Each number is 128 + 32 x the weight over its row's rms, rounded and kept within 0 to 255. Layers, rows and columns count from 0. Numbers have three digits each. The size before them is the row's rms in percent of the matrix's.

# q: layer 5 attention query, 64x64, rms 0.256, rows 0-19, columns 0-63
# k: layer 5 attention key, 64x64, rms 0.244, rows 0-19, columns 0-63
q0 096:150100164202089175129167101084124113095144110172102168136125106117194163085152124126202075123145182150140080051147109126090134114118150144125163111143105131143135143144150135190074127135152115
k0 082:093125138113102143131113109185210144177119136127095084097132137112109126168143112204127137089104085155092133195065109160098101109161142127073109198144170102139117113109123153109190143141157124
q1 076:127091132067206115179092141125080146128082128070137209116171119121101164158077130141134142166146121090105104168108145126121093132152090119135135105135139093093164099057093109125138074088139148
k1 074:100168164132143054176078153171100073174129184140100153141131158141130073081095130158077160132170110105146170140158206127138093166193155106138124149148145159139120153134095134098110125106128116
q2 081:174129123106106111117181155120179134121105155151117096154101133115104174117166142144078094109111081145124142143172183112175122183106128146083085215129142128160104082199130159077182141150150122
k2 086:156126100112139088102098108125187133131163122194087039110128145179096137122136152169192085158154163139161113166095093135113136182113156115126158132119174069122154158156177129111129131136194129
q3 098:138143089174166151169113079178066072123126079151157165123092101087107153071092095102157132142120170150081110106172124104123097104149124118118169097068097125129083112143113068118081117080128126
k3 114:168141158197114152131159134087073149073123152131149166087146088123138182181149097114140141123147169115123143132194145145135109125085100153145159161104109123113110141165137178224143161184129168
q4 097:072112153137152058105093173110157109127150157143101071093101122137158140099128175155122101144155132140108130148096129231136128113132062150093118169140140105142169123150117131035136147187135131
k4 103:130167155102088158079172176156121135144202177152060170119096125130147073118134089153140101164159153155088105112104130178107167112148092099186111146153153112090167155134115084084151138084143127
q5 139:084101123053115081090154182104158091153143181127111114118123181168103125144157152167099113107179107119090095194112109178146145157146116168134085161157146127106179120161122175095134170117180123
k5 170:093129124117101127116123151082170151156170134154139099137123125181108093114131100154130097140136116113152103202118125163092166171126128112088061162130096121094162147116149154069114123104224040
q6 089:128082128126118148106140128134142142088143075151107170089173173105179162198178139098148155155103166161136140147168126155140102055134145187101063123174129164078123141175124141130120124073129090
k6 093:149098127124154122119154199084105116104171106085111209122129146161160104122145164102129138149128169101096152059122115136138164125098120137095123153134104151165066206115114039103119151168134156
q7 083:110097084108155111055140164130112110144159069098176134095123135179121098080114091134124120071107139166117076102180152112197140137167136169175063078112083119107096113119097166149136143117121128
k7 098:117109101121098058055119059146185111168174213140183115118127112117144147127084169119124112134171128121126161141114149116143141128120109096108126145171163208083131173132148151107094110156163145
q8 107:184097101135114154158077173140132112143152144045103114083133156151084149141124126091155132073157175138102135083070120148177087113137130173153126191145139110182171081116090127144177094111130129
k8 118:135119153153135179086055162118155157084141188147117073105125126118136128157083132172144156153135139080105198179132141146138114164190147139154064143117148116166113134132079154139170166107161074
q9 094:101141139102136113105082131099154184142151115095107130093132163116174147169137158149179147055082074081098141119124070148117065134117121155161036195127148135157138117109147096156144134141157149
k9 097:117140101133129131121131133121181124117115195101046128134077166165141103129120099154108168195141114133109090095118129133180206134150120097111115152101213119137139146118081124145178188093150163
q10 110:176156080072166094138090157067135154113103062102182126161164155178160173103124127084159106152084121098115179176132094110139139103148097192137140147143107122137162130134115112161141101138194119
k10 111:079106090088059066150090115153141109171126133125073137160105156142132114130122136066100154125171142099161082176107100154189101099081185149212159126148163147140116143126127166126128130161130142
q11 100:148071123104156158170127166136098103123117062145097189113121055148122160088126139149128163140155155161134108129163159129170130147160077162087179169109101083095134140100086156086139114092109054
k11 092:155096097076154078084095133123114101125152183105073146118114088137062135136095125098168099139174174117139143122102051103107181134117168116181149115100127089123105150109178100098098128162072100
q12 083:148104053063126140154134151115111109123096137120145143097119120098213125103111086113107169157160109113197129077121099124140137107183093146074119129085124115183171123148095097085094148111120062
k12 101:096080085132116086137101145197103121114170121109129112067078092164125103080126091044141107146116135129105101131109097168161044107112118116116086155118170163086141089092174129163140108127107132
q13 083:120185127109110115146167126175071130187113108125152101076186151168139124113113076098073172114159130108150040076130106151145127145148115094144118077117100138116128102123151191116146167114071155
k13 102:150155073109120117135149114169117099117126099110168146129097164131158147078174094127113087176170133105096097091115130087085169163139137156101187113120156221142112119098109029123119130139102161
q14 094:108124102132118199157169089176072060161159166151116106112115097115126131096198116134106131128182122192102180147120076132125115168058121133128134124135128124106069112152092127084121140137175165
k14 104:188198126141152106186102143143125166086041131099083153129184143153104164171135137080152101110100100112101145183128100130141134102136124093106117159125132098168181091118131124173140072090141091
q15 101:171104136102139162137111058128124119165126153125134157154145155127124093068153111129120107092129132094125090084139130101193171083105081077067183107114196096089110123083125117162112180172131166
k15 108:127117118203162083094126064084124157148110142146124109086135101066144118143060099148119152091116132156146135068148115129118132085101111060109150115131120098106113143087137091165170095066107195
q16 081:175140098156153175158129106172081095090074101074119186105166107083127155171147166159148119112056135126100141087150178121145135098129156151108167161132169100129050136122105124143125098091086140
k16 080:144175107096115107179127115129134149082095162117175170143148152119157102178159107078140171128188142104151141058135091084089118111103081154070130118111162098163121114178201157154136121107098164
q17 125:170123135211113220133114099082084174152104101156164152118151165091147123124151094116163136106102152136150129069162110070115150105131141105116174085098151115083101170123135120171092127103080109
k17 077:130120128147128153116122156094121054137125132114122112173126182107157129100095136099146166121072147121196172150157120096116115076137164063097130125129097189211144114124142112161147207175098141
q18 107:102138143166110163122128106151101130089138075120128145130149122113197148130137142133125142107103158122179182066151142120108184062129202149126189112125123123114095133086128103170062133121041100
k18 096:151108080135139114185142136126142190089115124210116108132144118127150152137132121082181164160081187117134148115173128133107144114132169151136171078178081106172080166172088128133089162123078095
q19 113:160160154217133185133116078124082152148117078154151095122142101101153139076146172080164157148126164115141141051165145064111123091100136138113169145139145111098094145144140132147104104116094191
k19 107:131115099141137106198129128123110101150094114121126099099108153133192058114134113077165128130059201157162141082194108092157115159105124159168184113145117127152112130129110081135159140133065172